From a checkpoint of a small transformer trained on Wikipedia: a variant of SOAP for these matrices, 2714 steps.
Each number is 500 + 25 x the weight over its row's rms, rounded and kept within 0 to 999. Layers, rows and columns count from 0. Numbers have three digits each. The size before them is the row's rms in percent of the matrix's.

# down: layer 5 MLP down (transposed), 1024x384, rms 0.111, rows 433-478, columns 192-287
# gate: layer 5 MLP gate, 1024x384, rms 0.141, rows 434-479, columns 192-287
# up: layer 5 MLP up, 1024x384, rms 0.144, rows 434-479, columns 192-287
down433 100:509476495525518501444472529454524441548511530495518500511477548521502505513484483443458469552548547523445480494527465434506484504496508500478484484544519525560473479473496516497502501458527527516524469516521475489523503500521534446544497494475496486449469492521524524493435493486483583481
gate434 092:532481479520508456426485496525519474491530498516514503554514515521497535483459501457486469492478451515503494521497527479495484535490519527499498495454540507509489511455473519520531493510499538490492526511534482482485473483509536503492471540495497472497504503479528481514477461483505505468
up434 097:479507494454500535548503516482489506472501478527452473428509494508472517486532501545506511494496547490527502463490505494451492497496481514525490550513510442509511472559528487496503502469486549492492488492481537517511513507496478504509515509485562502488488526514486511470490534488512524521
down434 097:478492486487518497491505476467503537455528500481487505485455544527515547541517454503552522442483476512473521486488511497477508491515512489495508473480518526473551480497504520501500483478526464502498512546543478488502539559500500473470528507465502513513485502501505483554483553487471509496
gate435 096:459486503492526516529516519542522476494459503481516493536511463505506514495487515485472514491538491490541501530454553484481500536521491541483541505498543527468501480486478491505497491506494463530495516515528453509545495529515493480491461545446482529494510536490480530505472480493471486566
up435 097:477507523517486477502475505480485487530528524506513469517498533482494509466488489494474541511529493498510512533506515501529489517509552461484498506503469508515512467485484509500486463498498484502511540505493495522484476541499481548510495473468496515522499577494483513533527523484479519506
down435 107:489460511509577530512541484494492459555476531536474511537488453484500518461471520465555513487493491466428561524509498497525505545496510497481499545493486488519476478468501506508493498514510444516516509513500497516529479511513510540513509462528519527517506510512523514498506499487494545522
gate436 092:496519494450487473538487443469485533524473465541473519501504512480457517508504503496472508513500490489506553430515480521506471543465521483476546491489505505522504482490494497477500495501456508503489503494499491493503548510513514461496484540494459467535515522519529496488497461480445462507
up436 090:554492508467529420476502475539511505478524514439530521526506496524484535477505493512521441499555482540469511493508551488460482471547495499551483518480534498518509503495459467462497519522489513500479475503473517495481524524546489492494477467514477536504516510556480464516481490513484492487
down436 096:531541537454518479531532465541448528489505493490487522485473478478490497513523496507521498464508533503459513488495465496502524471492504541520487523549529480536512466489518492501502515485514497521514493527442495511520491485510474492473524472496479550514530513488464485506467480526502515512
gate437 095:508495527519482464465509498485490509549477488508505511499508515485495490525528511512482511527496523469505495496509534471492504488509515514456494520497494496462533484493516470449480534531476510537532532492541516523495485513515521486503506494531504500467450491525515520525521516489455495435
up437 093:491509476494485462486517463559526495510518466488486558461528492522523502524453528525531434523533513481477470454479504452485497487511494573482463486511484517480486497484535514487509508472510523467520496482551491494511497524530543552512477529488534515504521496482496509525431495504509510486
down437 093:491472477575522512500499510487516505481519467520466513517482507475493475489488491541494505487486533515501492515437488459535470457478488488483462490511487482535519529489512512513564490503492517492513490490561459487455560470483473538518508527431468499504496501477436483497493519488533524447
gate438 105:493477505462487476540469501525542477478523467475553517462501510484479506507520482520471514486530467522475499455480508557520482521479506460500503465513486518508456516514475502505476519522484530537517533509535510539494513514508498454493498539473502530521505486513474546451434488444524468475
up438 110:495490498470498516503543503520520447494489486517513480474532480514514448507484466503506533467535436498510513462518488504454473547534450554468507475476467495477516551488468493441521479504522522489465526506511537501481518499531478475527493501474504481450501487492444556482545465522522494494
down438 113:492476520482499507498466493546518470476532483473484484495558544487472512499472498533499510453534494458471525489506519513491463523520468515493541497511509522537526471479444480482501488494520498488518506539470548510484467525528481489498524493472450477477475538523480509472487505480508494507
gate439 098:476493546578496544531474522520453493473498498513480498497464511485488516523514481461482500493467524512456495521523473472521484483485492482451468489527481476480487496446493478482478497488490505506524466495506473505470533470527487529462516492567490490520496465496497493520475514516471498492
up439 097:501483457513499485508541542546466523507468496528483522502499511515475481506478534508499515474566525473485522505513542477495504492523435512501479513474477498538507495508480466465527522495483471547482497487505516480523516541484492487461478506470518505486461521529465489516445485493544497509
down439 093:517517482492494539505486514502505516513496486478525530547509479474449528518504530486500547507501477480553490496504490486523517505501490519526496503436508517493511540498513506517506485465512523556491503498430501502525467526528490526505501503503541505513496535490510550493496505496520561485
gate440 096:535503469498496505502514541462525511521521499532524523507454505493499476482461495492536521501457507489462461557471524487521471497524480487499505458466496517499503489537537515519472521501499523486469529500480525474503544515505531529523493527517480514471503534507499471488498493492521497505
up440 099:523487501530505517502517469452491476495481530541464493504488502510513460471527523481539516485517516498522487464481490462535466472483507534459502513496509464459539471503490529497461510498519517477498526522549509453515498534464511525508492528521493547497514484497495469463487503524512516479
down440 100:507489502502515464490488478535491502450530484552490527486510483518502492480505488509492532503425491455520499502496535515441513542470520517502477523563504500513509551465501481540500530450503520504480522495477517525502486503468502491517525510482508508477539476549487514482505464505488472510
gate441 098:507506481524480484494503475545483443470462543529472538537486499488474522486476577507502472500459479464504488521479488476497556529509535526505518458483464535514532493490528462522477488495469496482499492517549512519461507496477488512480501497485447533531500506478517480547497472475481501500
up441 097:456525486490501530486498511477477521510570486485523499511518479509530491498510502454475503479515521501445502487487487478476437476531511516480512473470505483481459486546492518495483506476504505465493481483439530505491471540511463531496532514518469479544489511482492480482508508535507498542
down441 098:502436506487507513533536439476517473481506519504523510484486472483490511515541499508502492530473519469541541491528536516511529510516496523483479498537538487517502490485492496506494502494444528493468486537515461557524507488519535506509480518463535524527491479478490516485502516526484521553
gate442 099:434465525520512515568483500489499496472500560559534515508527476492538514489531471521484471523501487434495526502481522503524484525495489578527528475460507486491487487510470504528440504481514516512495504517497516545506492528511548530483474484499544545466443473531485544553497476469507506503
up442 097:468502481479563457511553497466519470494501523530475505475510467515490526531469449494482517502516513522479511512487534518510489521473511501464498453478504549486519487522513511487493520526494442466454521492487499525534513519481494502490508537495511545476485509494514506512519512505546478498
down442 095:492522494558484528540534452517509508492460496529493514518461510536494495485505496473533519524511536514451530492519530502506474462518491488541521516516450510518506585488479505478522511519527462513470508471485556507498512526493551489504524532475528506536509559509497520517502512516511509490
gate443 106:486527542531456510464486528451485496511536507464503488517478534510516517445515516497499505485480488516535498498513494482524495484526488476560510481513524511529491506488504502468510506502440502456505501486464504478503468492483511454475488503497548496500467495492547490476512479511501516491
up443 101:522495555557489507485528534498509452501475465529518534480490544466487515522537484468469490490522506509483497508477467533488519542476509436496465516477548526517475505466519513496492496491486536482431502519478480437505514485483494457482521500521450515512527523471540528504530461469482535465
down443 099:485447521509534503518507497477488492485560453511472486498498529498490497494520491487493500523484504524473532541499521518495506525521469467493485514508522521497478494460450487527533526453455489513497526503520500495479466548494479467488492486506500522485461534435470495511524495483492468465
gate444 097:503490465518492489466507501521482491494495530499479515476489457516503506470507480501488508555493520511492523491502470503508497458503525518517497485512542464461508519489504474511484511491518537584493484508485479512459512479466527527517524569492552498551483507499507520485536551500471489500
up444 101:501485508531519500528539497477496514552526478502479511526540458492480547458520506523494493525465469509524523492490509522482520524470476508545515464508525489468524505505478547475492496480499509482513487515516521486489533507488510485475524513532514453567446505490411557511516516513481513476
down444 099:512523458495487534463519478495523464495493491514489521455529499518452496438521481504452520504509484550541467426483506527465483491543531513497462472514482478479510481517522442497541509529475513524492506475473485525521497482499504444508482483514554479525517503489516513502516481486498521543
gate445 104:484459484487517519460537472508451533502482440466519543534495501490438535480496479494526489458486478455478530471516462517492470472526514479500516513512532501474499461496490549484525506531509505487470523513496465485506502517508496502509497477516527538546490525505526486467491515526469481521
up445 102:512524521492489532503506528509527486497475452518447518507471506514509466458480499512514478485514531416535513496497469498505473502540532492538518481514510499505520533484498470496504492525492531508511531471528552513502492503482497510475451478494454525516479450532506477503479462540521544522
down445 106:519510498527471466512503463527490490486513510551471489515480475507505508508490474510473469499505535465507503525510482486476467478502542495511419505538491510481495501530490544507503503476568484506487501491489510470541465491485533466490502506489528506526489506512509491508498501485525537507
gate446 102:500503509536489501527491498514525465562497494430462494526519500536486486528507514505477449463483502492496506511511504481523468473503532522528497488494458510487467508501490519489510505457521451499497488504503486511533499483543492473509531500509511506486480490474506491545518498446504525475
up446 102:446505489516496473454548485474472525493507501527495483514514475512484510482498545532488504535489522500505504497526510468472538476505478483502484509430518467525543511510498508547536487518501511520534497532499521482491488486519514523492472499477513486483468482525496517464506488515492484544
down446 104:531511539492481487466531457496503487485552476477473486454539520483503483537494466511512470512477479535488498496541493519502475489522490474496489531509504497478540544496487507508502468556529499504514516543503467493539488492485483467459509523524503461483500490529489493507451440476515458508
gate447 099:543505533488478477486494470475487501469464529509482482480520539483501526515497530503527497515531500485460498506515514511494541526555530481490522511544404518514489506496515480470522509516496458482478544510494496505481475451518460480439491504547497523478552519475482483518490483488543488506
up447 095:489492542505508570496494470479520473460525537468493485504519521533504455503483480535522495541488499502541472525485453506483498512532477456508497475499505476475480485462472528520487521511482536491520530472486473537493481489492501501481507552508495479504502502473529517490523477499514486507
down447 099:482508477497508538517503507513515501464512460502512443506529511476489463502486472514496475516473527513524436529515520485504508476485516532508517513452509540514459498529505511493509491521468450515494510456497514497469459504518512496525477535498454497475478540506522479477502526490455505492
gate448 101:516535512523461508527524497491496527506510494503485510523502520500528452496472498498516492519528498497499532491552498497474511504515500503504453517490486510485473522522492517517464501495515516511498470477562496516496490533487522510487475496518541531519504509505495496479480491541469513521
up448 105:484515508509508485493535530541458520494520517512507486505445485498505484521498521499462513524532503472433447496505486539496499480491519491483544487495470493528471532479510503531513511519461476503510475517457546480505515481467498508482485463525451467493484506524510471509534495530535513455
down448 101:498485436508491492493527521496482506509507499482489469453470520510443482519480498527539497501498521511507483473489501469551513510529459493518470509500518469507538516503476469551501496473510510477512538481480501498489513499476535517489499493491485479498489510531529500483514530528529520525
gate449 099:487552512552488506490523485486495509482486517477465515480448505514466497508496501485466487511502546486491470488494492474482507539471527493526503506481512521473478473478512490530522466471493505505488514501468479508519499526490510558498533537497493536503477491513501529518508474513470475497
up449 104:503468497510527541519503542505459528494536503531501494497492472535494510472445515475521508480537489523487538541501507525463469456509474535458496511493489518513532558477471498471478517499490524514537495528543535473516543496498480515513467484521488499498531528452508480524520507489529503476
down449 098:551485469494529498466471523492468508526490538467502506504496509491520485461455523480493519493469506490460493521468521519506502500551491530500495469480495525442520529508491542492486486482531527479529470482511506524497514497529508467509484508460497517502520469528504449497517529484527502485
gate450 102:519474455515505509506498491509494502486522539504524443515495536487468507501513481494477527493511567516478516532510487453547551513446475504495478481517501489484464496477510487515504525543521488517434489541500518484519500498497467504492499521523485486456476519510509499548530478548496504466
up450 097:498527554497492477511494494498479534499463468489484504521513499545527520512556519494519506526482460509547517469504531522488552551463509508486487459459502505554497512460525505483491477510502521484479512535515509525534497479468482500507493494510517457516529493469503473470479512512526512532
down450 096:492520478459534514462521527524488484479514511519560512494479523495484472516511514511492525511500512525495481532527506477527491496497508530456475482480476501465503499493508478511506526520534479480501429522524502503514475521530507492476504475536440518484527527529522488522535492510465498507
gate451 096:550498501519465512475474513528488561491518498487475475496526420480533504489483513531492495483497527536515498538501479526455485500480474539460491475514510503497473461536550502483518479471421505499493501475441500512537549472494469444478473481539501562480518528501534485490491535518484520499
up451 091:482472537494486479537483532481492486492531485491532452495488502543493539474506499509486504520496493517517447510525502498532482477465539476469475485503541478516505475506460489571524502485509472480502491475520515507533465509502502536492514521475520493507475478529445478495538495498479465501
down451 097:479461444500491510518526478489489522504514495461505506512479469480502505516456499504489505519486517524494515516516452514512479503519494505524538481543478520492506452472511478522481446482520502472510500465468537491531474451524467483516521496518505491482548502500508492519491512430501503513
gate452 094:499506501537469517506529511516483494471486454479485511518486494509494487479541472522517525498517508502537463455512496491532479487542520502480528489521453431465483496498504520483529502434490469485482486490506510526525509486541494514499545495519491496483496503476478484534495488503504584497
up452 093:517519473515472495519535488510489520517521544493491486507489498488471495506527491504478521501438536482456490455489523477518450526472498469469468473514487468513538498503476556490513493488469503459498551486516487500501474531506501511525501487477487525487534488506492489544470497483524488541
down452 093:478505509506451501495509496523490475500531474526509468535502489551519513464483497482484522509516526499499466485478516493511433449456503483477460494525510521502494545470495512500495549492478492452454460515500501432437528497482497497548455495506510480520515509578558543498453468491531518481
gate453 101:487490489487464469476504530497466508503525480506485537518517509563517514521525516513470511504515498517468524479502458537489481511440489458480529532489496489538496511463509513462494497468466546519509459470544516523518493492481510516492505487512516496541465490523496498487517521506517494448
up453 107:495533493487486515475439510502504482479474505488542482552530511475522503497518471500503516487541525475491473501537492517518444499526528495501454493539509575470533528522521508481527471499480545494488501463512518465459542518508491517484452501540487535502506507505511499496522521490508518453
down453 103:488514448489519459461454468476494523466552490509530498494517515501508502476526521496483496512502500515506461459516508476510487456516527516485480490500500464476471462498511489475528511483460517513509548495511493509496488513476489508545503481533498527489468519468489496488501508456510526468
gate454 099:540489525467466535502540494440504493511497534513524465506531527535539503492494525546522463503506524469431521511511536473545517476512475522484493524439467500484485509500468511505501522525526509485521458516519494464488474517517541517485492486503498519493549535534497447535499535532506490506
up454 100:487483502491426539516501480508526464525548516491510514530552490495506501456509474500526548478479478483459513476490527510499491471477498516480463516466502458513471453485483484513509475473480509547485489511500509479488516479529496475483472492461483488506482549498525498507511483477534485485
down454 101:476513501460491510495551526496530466519503534506514518518498523488474471528481491495539476510504542509460509510515511501537525473561529471485491463486502494457460486509466505555509526474506507525504493498509483489489478525511466488533544529520508490502543522464496478507535498521508514535
gate455 092:517457546520514565534505476496486498471511474477525466467512522476557452551485467503517472497474464487512483494467474489511505492533479527532491514509493493513538528513485524484501480522466525489497555499498506500484476544515459473452549473464530516493500512485470492530523479489469460460
up455 098:463524499494489455491516467486514471466520479496461490506520493512509533459500516514474487468545524500519485490528479496458487498435520501503527456518503521495461473479530485470489516475546499490495481521505497483481534479456543502502474505522484546540490455475530520502524486535543531499
down455 085:510492505531500490521496475542523502510510524495501455516513536490508507484490486517504436531475484538381505445503514524489490498556507554530472485492490491499506523509490502511480499459509500517505481505477493513505472482472459508477464483478548538467516511466527434540492492473465512460
gate456 108:463462467517473528517472485531536479546498530514515519528494550526525481452484509455518511512477514483519511534523550502479500511504526521487483510501496531478503535443511437506492556475477527518532511466507498499515503561474540493511511455514508495504540507496553483516504515500545492476
up456 105:471486501464486504498509552490507515485493498541495489466538522508514519484488523469499447489513470489554481473508481535411483540505505519482457535469508515505516544480488497503504486523534538544428507462540467496514534511523488480493501492517485495503495478465503501492516488515538551477
down456 109:485528477482466509486503487475518492471523491495503496505485519514516525491531453487493469498474475497498504521507440510479478459491515491521491490452503570497551534504475490493486503486493560518517524492495526493477526430499433564484513469495491449534506504542460505494511550502546497443
gate457 094:511488469502512509492462477478472518489481500479513495502487522472492552523523506482429521516506507482519497506488534488485509501559487491441462565482522455501436517485519506455478475478440480513492512517496486475504535465471435510502542471502476485464507543527498504517532485506452509518
up457 098:523523526527519511520479530485561500500508494471480496515514486486466515489502493480524498496466481475515492479492488490491440486473448503512507556474507459478537497493499500478525508518521523506524530497433509501513518502476479521496520519435468494498505519497451518494502463529469479501
down457 102:498476522518495510534512548494502477476494504522488490489490465479471512529526487483488460480513473487586467483512489493522488504530486494514492511494510494513544481493454490521493512524498468518523505508498492502476505474527523511484498513512492455508508516515524465531496500526493505499
gate458 096:479467489502528495484494482511520534489496525489498530480502506522485516473484489484500470450515499555528503474499472503498520516498449450516507487507536501468478497497454479482493495493462515492492465544516529494509483461475474568514498475521540501517515530503511512496537516494508461521
up458 099:503492488518502524485506460484516483482533525517530486477519526505530513561480519461498475508497463506502532531442466514512533477493509516483520504476508501469485451505506496546473479492469524518528507504509458510520514495511530538528516531480481509490549469502522518502506546464504533501
down458 097:465503507509514511490557504464496570466491465471523524496474502525478485541498452471503511513505470530478490478517524450506472552553467494502504510460537521573522537504482504471515498507493507504474492518538512488518478476442511481466475492551497501482516477493499515480505481543491463449
gate459 094:482517534478482520480480490491520513530449495506508498521499458456454456509464484486488523482479449492447505520493494538473499474499528518532546513489470513486505485486475500516469501471474547514500485518507542474507509462495517467514505494503526444547509485507529490529489528470486492524
up459 090:475426512444482540498517487524477522535448481473484475499477473510475511502494483490461498426482520454492492511526533480516508470533539485476495517534504534550484464477495477475443495528501518509506508462482539489501493489485519491518511510526515485494528506499521467549446524476486515480
down459 095:526524533505495543519520506506498543556471454489536475480489486500507534486526566489542509480462492488537482502531481483456520479521487489497490479520492526470472500484536530488486496510504505528524488467542523479466500515513509501517459479544526513509513504518454532481496486419480512514
gate460 095:452524477531515520529501550523480485500484540441467498561539503489526525495530485526487499431522501497527499532484520492542522475485497485479510513536515464510541481509489520508516490523508518524517496473486540524524482520516524496528496514497482498457514492496516512503524530476496506520
up460 094:527483506480520474471484478491501514516530474515521527483451456517512495519478486516522484516510538499475500474499527497478531504498509509536502494461458510492512490504505525477464507515527457510475484473538501494510509478520489532474454482520475509517471464520459530481455499524500516502
down460 096:457469503514493541532485474571513485494483491489487500517512508465505515469536481482475503496488492440470486508497501501506547476468550503480513466504495491546492487480509494518454514492498498477546494527465506469523470487531532456514479509481500481509539496499551489491510549497462548498
gate461 102:511528504489529462488542471523516483450516566502504462502471530477467500446466446453477499473480510484495534526520516484489511515503492502504522511548529495537469512476475495504445527468524496487493512513504485521501460508563492534536516461479542512518485522488543457525492543522515527503
up461 101:521512499540528502493534514517468504503448500536516541472495494516492501466496504448506465524468518522513504533498462495506481430515470481514484520465482522533545481484500490503524464479525520510495518473484539538500518496495487519537526521534473475500503493491536512506505486460466438472
down461 106:465488490476519508524519479513486472478459531544491531475523509488518494515497450517494453509471538537487486515493514479479549477510470508511503545512499513468509516472483513524509489492522489514479529461539509503519519471485525506528537514489491529480449500491499532486510480477498464512
gate462 102:479482522485478557486490530552488503509500477503478475553476506500548480520484487482484490507534487491481517522530508499458529482538469519503497504504508477488461504503479481504539507511502486502472535495552448491521488523492478522473499476479556485512482498516432518522524503520495479510
up462 100:528463505498485465513475465484488523458516526454513515516487501473493480474485502528477492553521502515477442510459520487534482470496533487504524518468535518528530510495471484489499544544493491531492461480502496511488536526456490579513513492452490504508497498528508512493497529523517519510
down462 095:498495519504485450508487514458490475499507481455521511489470495480559520486464520548530464501454494493518476482502530481476506514473544512479509534551502500492482494494549502462495465502483495474499540497484495474516505491440484524509551498516489545474535512465516516514515529455495447482
gate463 101:507493474495533492490470485516486498491457496527506461524469488484494497490485453487498505436521481472534517503502480518501497488493545535490510500526491477482498473508514513504531505510502508521494518481461491464521510491471477499477507554507494472483512467541540534507548523486507544495
up463 104:496486527516519481469500528529485497504521467483487509509483514506531510474499449546503503502512511488443502510491520482472475460448489509445491507509467518506497521503533522521483534482505518501487501507485506521536516519530531469473526461528506520504478479499542491494499503515508546495
down463 099:504455517453476509461493497481461469492492477537493500491480518507507506458538523545525547445499505513461478506530531462547515520507507551530567548531499502489460465494482454495502526484497499545477501504458487505455478498486484512509488555502522512514518503508513530520518509531476453533
gate464 092:538486501507482512465510560508516496493515512498478486516487480555552488479544508457491495530522497518549532487476455491485507525513510511495493496508530483446456517526511446526537468502511502490483510463511486489521496512533516466529444494549502500566518520553520525566495527471538475480
up464 089:460501487460524490483514489481515488454485474514491489492514523486497473501477509526497518509471543495529478552534509486503457524478469532500461502494458526516486460486496511498483475525486546459489493513515459488525496529525461503544538542471519512517497461487502486488505488517499503507
down464 088:545488479514449539502496485518509510517491469486502497495482506495506489480476489489524491529511492512480541461494520513510471481459481533525478453488513512513509503560553431504461531499519500525478481484517473504448521549500479469513528519526482464528521505510498510512485492481483540503
gate465 105:525503518514509466475490530458489501471478504525491435491472482491478494493488509499515504493517496511502524517521478485509456462529439531493499543512524485502476475487515534479510470495491485475466527512532495493484537512504496504491509477525491514515521506514529495511471537456514470485
up465 099:465436495488483505503486522542445494474480534513519536450504515502523483551486493523482493509479490500494510527490509513516541517460493496496487490515497508501459516489499486534490510488529509514494535493500485503470438486511517526514530557489500523490509454492452506418514484483503475496
down465 100:522511475482526486508509517457489472446526501478510514512456511557495487497485487439533464493488514497504506479486505479508472545485551506499511488522532449503496508509523512519532470496504438495474535546519491542462523501510508473529515519514495486531484516423513479479468468467505509532
gate466 096:532449468463423497496501508510493507503474509486504479530534521507472537514478505511519533540541527490510517495517496494479504506453473474474528510530464434508483515474544510529456498524561453476478473512531492546508503526492524511482520511501473532498458501528447516487490507511473528495
up466 102:501525456515508515449500453493484492510498466507515456514479476520486504527527464529465472458523482493502484500515482517523516517494484501487493471516481514488490499525491508524498463539505456507556500491489503534514467527498481490518481457497488520493511541514493492488437487520463492530
down466 101:465493478484464484494504494483458478492526517527465528487533500469486535474517547497493515514539485458484505452496477498485544476501491528453494511476503484491515509536503488485513481474504505480534506492504469514519520514480509483481505542502523495519533491470517494515520517494520510521
gate467 098:497482522515500485504519453503545494513455508491539504532475497498473500524495454503544510491499529537497487459451527531497490501492488475505506489487499475488508491494503549466495491536500562459475485475504508490512494502517485506466517515543484511500491508491507495526495481564473538496
up467 108:473464489488473525497481508485508489494530476528449498547463499489507524439463481520488481478508509485488488499472473535473512494529542536508489514517533454482504526489499475513506531473541477419518481446513530498507477530519505514486485461497514488510486499519488513524484529509539485510
down467 098:491502487560539476488510511487526522517516528532497491524510526479480494470428495493480511503511510487489490512508478550542501536498505472501470464475524515469480517473556537456484520471480514466489463545527506511482549460543508499505489523515475507523497516498535534493560535501487488503
gate468 095:522522464487542497487479470501478529514502496496466467476480495460497483524521531473489484529491502457536500525504482517533501503498438523512446523512528518433516492501521473500504525506481451492497490488532512492514503482502509489463483513514468453451499496518500508471461499497468475502
up468 094:553544475464443495517585483477487486573507522492493511530510517516503534494516552488506499522520478487534542510505483520516466482514542519515542503493499493530516519549488556490472529493492480495497490524480485500499534525467508531490477522534490516548486520481504539533474515481527468517
down468 096:515534444512468487463493514518467494482567511481486484565500516506513500498500504490497531523510500487501512466529499476518520496506470501516520487483533475488487474529468513464500525468475486488502505508532490499455475493467531506479449499521467499483509460547514511465509504502515440484
gate469 106:471497518510511527536523485480486549512527497530491512529462513510506537500492546499490502483501519485471477474508465508530465512532475508473506508475523502490502499453512497503474526519471493492484503494527512468493501479509471488519512461544493529502535542459547482511516531555508520522
up469 101:508478533559489496497466516487488487508473546462505478511499539484541544496530490481542495504490465526513511502486531537490472532503507484486518489521446552510494501502503517515494495490530495509492483526456537532512466495496503489479449491488449507503506509505479528502517497519507483534
down469 107:507522522502480520511508505518522492500480491493488537474524517521465534522516485506567515533533499500539508550484506455495514541504511482525520542539483521524484508480465518527456532478479476495499497558473474491519505499503494512448520521541483488534525515518524525550460482503506491508
gate470 101:521512499462490508525526475479506514494491546512518502521498528478506512528514533499445511488518519493493514476494502541522466527503512492561512508487466525469497478433448501456504499509529481507516505504482493518484516538507474527511523483455480540422457552507510549522545573505540518497
up470 104:466489517475512507546516490519485493543504502544500470486473537562474513499516537502505506514508519484530513469459499517504520531534512503482463509503506507499499478514478515512523426492494503505505539536516540486477491514509473438495499508551464438519513484473484515500506508550471534437
down470 103:533518492497597484473471483489465479479477488534513490526500484526501496495547519476487482537477513520495488514489531449494481487475532459539470507506548501507512512510518459508460522538504504499497471509501503521456503557512512493519473522489508497507552476518490510476473489486485491532
gate471 099:529477540497489497482514475494509485491514478478498522520477513467523500465459479510566500499505502464521540487495506477506499471540478507496541540518507506518525487471533480484516498496453514494448449459497512505478515530497557434508522480524494538541480543513540491509486506486527469530
up471 103:513498459476530509533510466489495482484479487498478504497505492488536563523534472545484479484507489489487456499530492472560518490520544502484498483513483529513525508497490460519497476479500494471481506481493458510539494495437523507533490498512517453463471484485516470500482480488479530522
down471 103:439454480469479515475473521492513468482461486498538509474503494486520514511535512519557475521469488511511502469528483492529491510491478456518462516455488504525524485500498466531468509486501468460496493501472510537496480525490511432499493496502520463478480517471510483519499506495511529492
gate472 097:532471545496484504508478449509477464487509513522495466478505526515515506531491512478479467545492505497501493481451518472488503508533517453496503448500471505490453472541489521476495521481498529497502484538495495516520483500551483481517511512496525469474468506490558519507542484489524487495
up472 096:500500509488511506508499479489510446487514469488526485492535499512529488530505496465475536506532513499494533557475520484514477565528478499506519481502471521508478460504503487504476520505555511525495522492463516510534483500543474496517522524483496481490456484492533509492507485533536496487
down472 092:467539533504519505566487503518422519541544452491503472532486557461481513481470475456529502482469519474545526479491490519495519549502533511512447471505538472501516508489507492507480474514512527484500495512468486491525462496486532534527464490506516489533493520554506557499518548485532484516
gate473 104:523509480473461487527472509493555467477519510497487454503471515512457505487504496522471473485474528466480512464462515527500464476508527472497534522525511477441506545495497495484501485519481443497490533477514481510484467459474502494446515490487477514475538490495503533487494505543478517509
up473 101:503481476516496506536486495455529495517478494560513527540493498486524492507515503520454495501464536464494480531498460493513489524502500518516495491501497502507491486515508505549488462523505514472470517550466490457517511527554468462519499470502506489505460512479535474515489537533516548516
down473 106:487511493524517478519527502520509477512547528516459476498502490507511546434452523525476489487487480513410512517535534500517495491476500498501512525539512472542535517516544521515486495503476497511460515520520506496485453487525474567515514520505504471509497496487498522509511514424509527453
gate474 092:551495484476480500428544512546520493457477497502500478503485525469436549450467462514477482430488492512483518500457501441497497505534516473496452486472449507499525518530506473479532513479469465507513476482504488493521529494476473511468489490531457499474495467456533480485505488491509505501
up474 099:479466509509506490483460494484488469502470501503544497481447479509464519513529500526547482519540529540501514509553484510468513481485490494465494508499509496499482508467496493529502499472482498510536538558496499479489466508504510499530510528511523478514509509512487470494486492513546518466
down474 097:501512516526477497499537475504524533484490498495482457515440516515519499523507556507510513477450478536478470484510463468504461471502545497518493486461482495479488510538479517483503530487482477457504554484490519506461473510480538501495497490475485516509504498521478476471465504556497514543
gate475 103:528498509510464484498479506465488504477544529485507517509451513449523463500490484491507492486493530493523490477483559476526473514444515508497521519515460468506472515503517511492504529507469508486474479467479472513516508503501555517505498511494484490483464515499494488544509508491452485460
up475 101:478498503478523533508487464530498474510479487514458532474530523540492522532490517533530505556513481535429489502514496499486525486503533504447475457489528480509519478478502473487469498463521476524515531494497515504492512485484511505511551514504503521517505503479499517507528485547483441500
down475 096:557507508484461511506517489517465523483536513440498486495511532475496565494522451503524473525525500485462523485483478561520488486483485506496498497533482484505508513486534499497528517478517482519510524491481489485476515523545498498539507506494504456486480506498477473550539482492496459544
gate476 102:515509522509512518457489510478531494499444512478498532537484475530512501463481523529447437514537471546498512529460524464527472508547456504493532513517512501516512487508464492507549449508502515515522518512492523476514490488525529481470505525487488423506505492482505476483490489475529522516
up476 109:534508464508464520474449494517502515472461524537496490494450453482488433526512500484482493500516501521492496519463468491466516509520465487519496537484490538558546493512489497470524466501479538529477493504492504493514491500517478484501481471488481475534478490491485496516506506487489452506
down476 102:508508540499511526511496520500566509510496506464494443513505518483530469468461500521504495502473490456561454518490529517514489481510493496482461475499478471456484520507507506516469518520515511500493485506507508481481490475477514476489520469515540475507513530490520474492476490520458517534
gate477 107:512523513547477507538470523511524486480477516473468466499529552514490520525508495516485511463491469480459478525485504472482500518506489500526488478496517477518532547529524503518476507504485529506470485478495518517484482484478499496518519473472515451520463502486482498488499517495531497511
up477 098:485479442505480546521533505469491528498517541491452487491483519509500537442488503509499486494499499549516546470468474484507456511524560495483513467519496490446493509445544528482518500482533493498483478505508470471486501505490500482520483504501489462515509513500491522485485475498512504493
down477 105:557519532494526505468503487486501489494504489481515515481490470519442466526493468474515518486487517510482490516494526499514497521434463533479519467525508503491449479522478562541468463533519580477480513488464456518507502470509530496501500487512492509447489521495504474490505470512462485460
gate478 101:495501511522513511478506481457532465514511511508479543519458472519503494499535503478498499516503547509488445509463498473512484515518511537479529481515496436471490502491486477503524493490511539508496453504506493514505508510544494499483515502490517469484499483530494503497466561535483475507
up478 103:509539474455478499509489488501516519537447495535503498461475486503533517456537443528499493499517475479505500490519547486465504523509503479539494544512505531510516514553504465499493504537514451518470486520494518520511475530491481493481550503486510536501522549438470503518502484483519480497
down478 105:558515431527536498500488489486481495472495468506513470523438469547514569541505500479509467529535480483540495497517486462517502500525515485544516544491505503489510482506473526487459463505495496513504486553533493507525511531484481517486520498482533465542488516462485496441490482517482489532
gate479 107:507520508507530483468501549507500458496498528456492511515529466495501517441502507491465509511458471544502497506513504484452498517512507545518524530483491474502523482479534504502491473499494474483552435520527486479497502510503506488474493566511470499511496487527495447518531530481493512483
up479 110:521539486514534520460487545479461460448500503468490479497503533517531548478531517466506489490493516520491512502498518474495483498451483505537542541488493522482491505495487450494462506483497503518547533515488481437490485506490509494536539522531492511474467466488492493464485495476505498494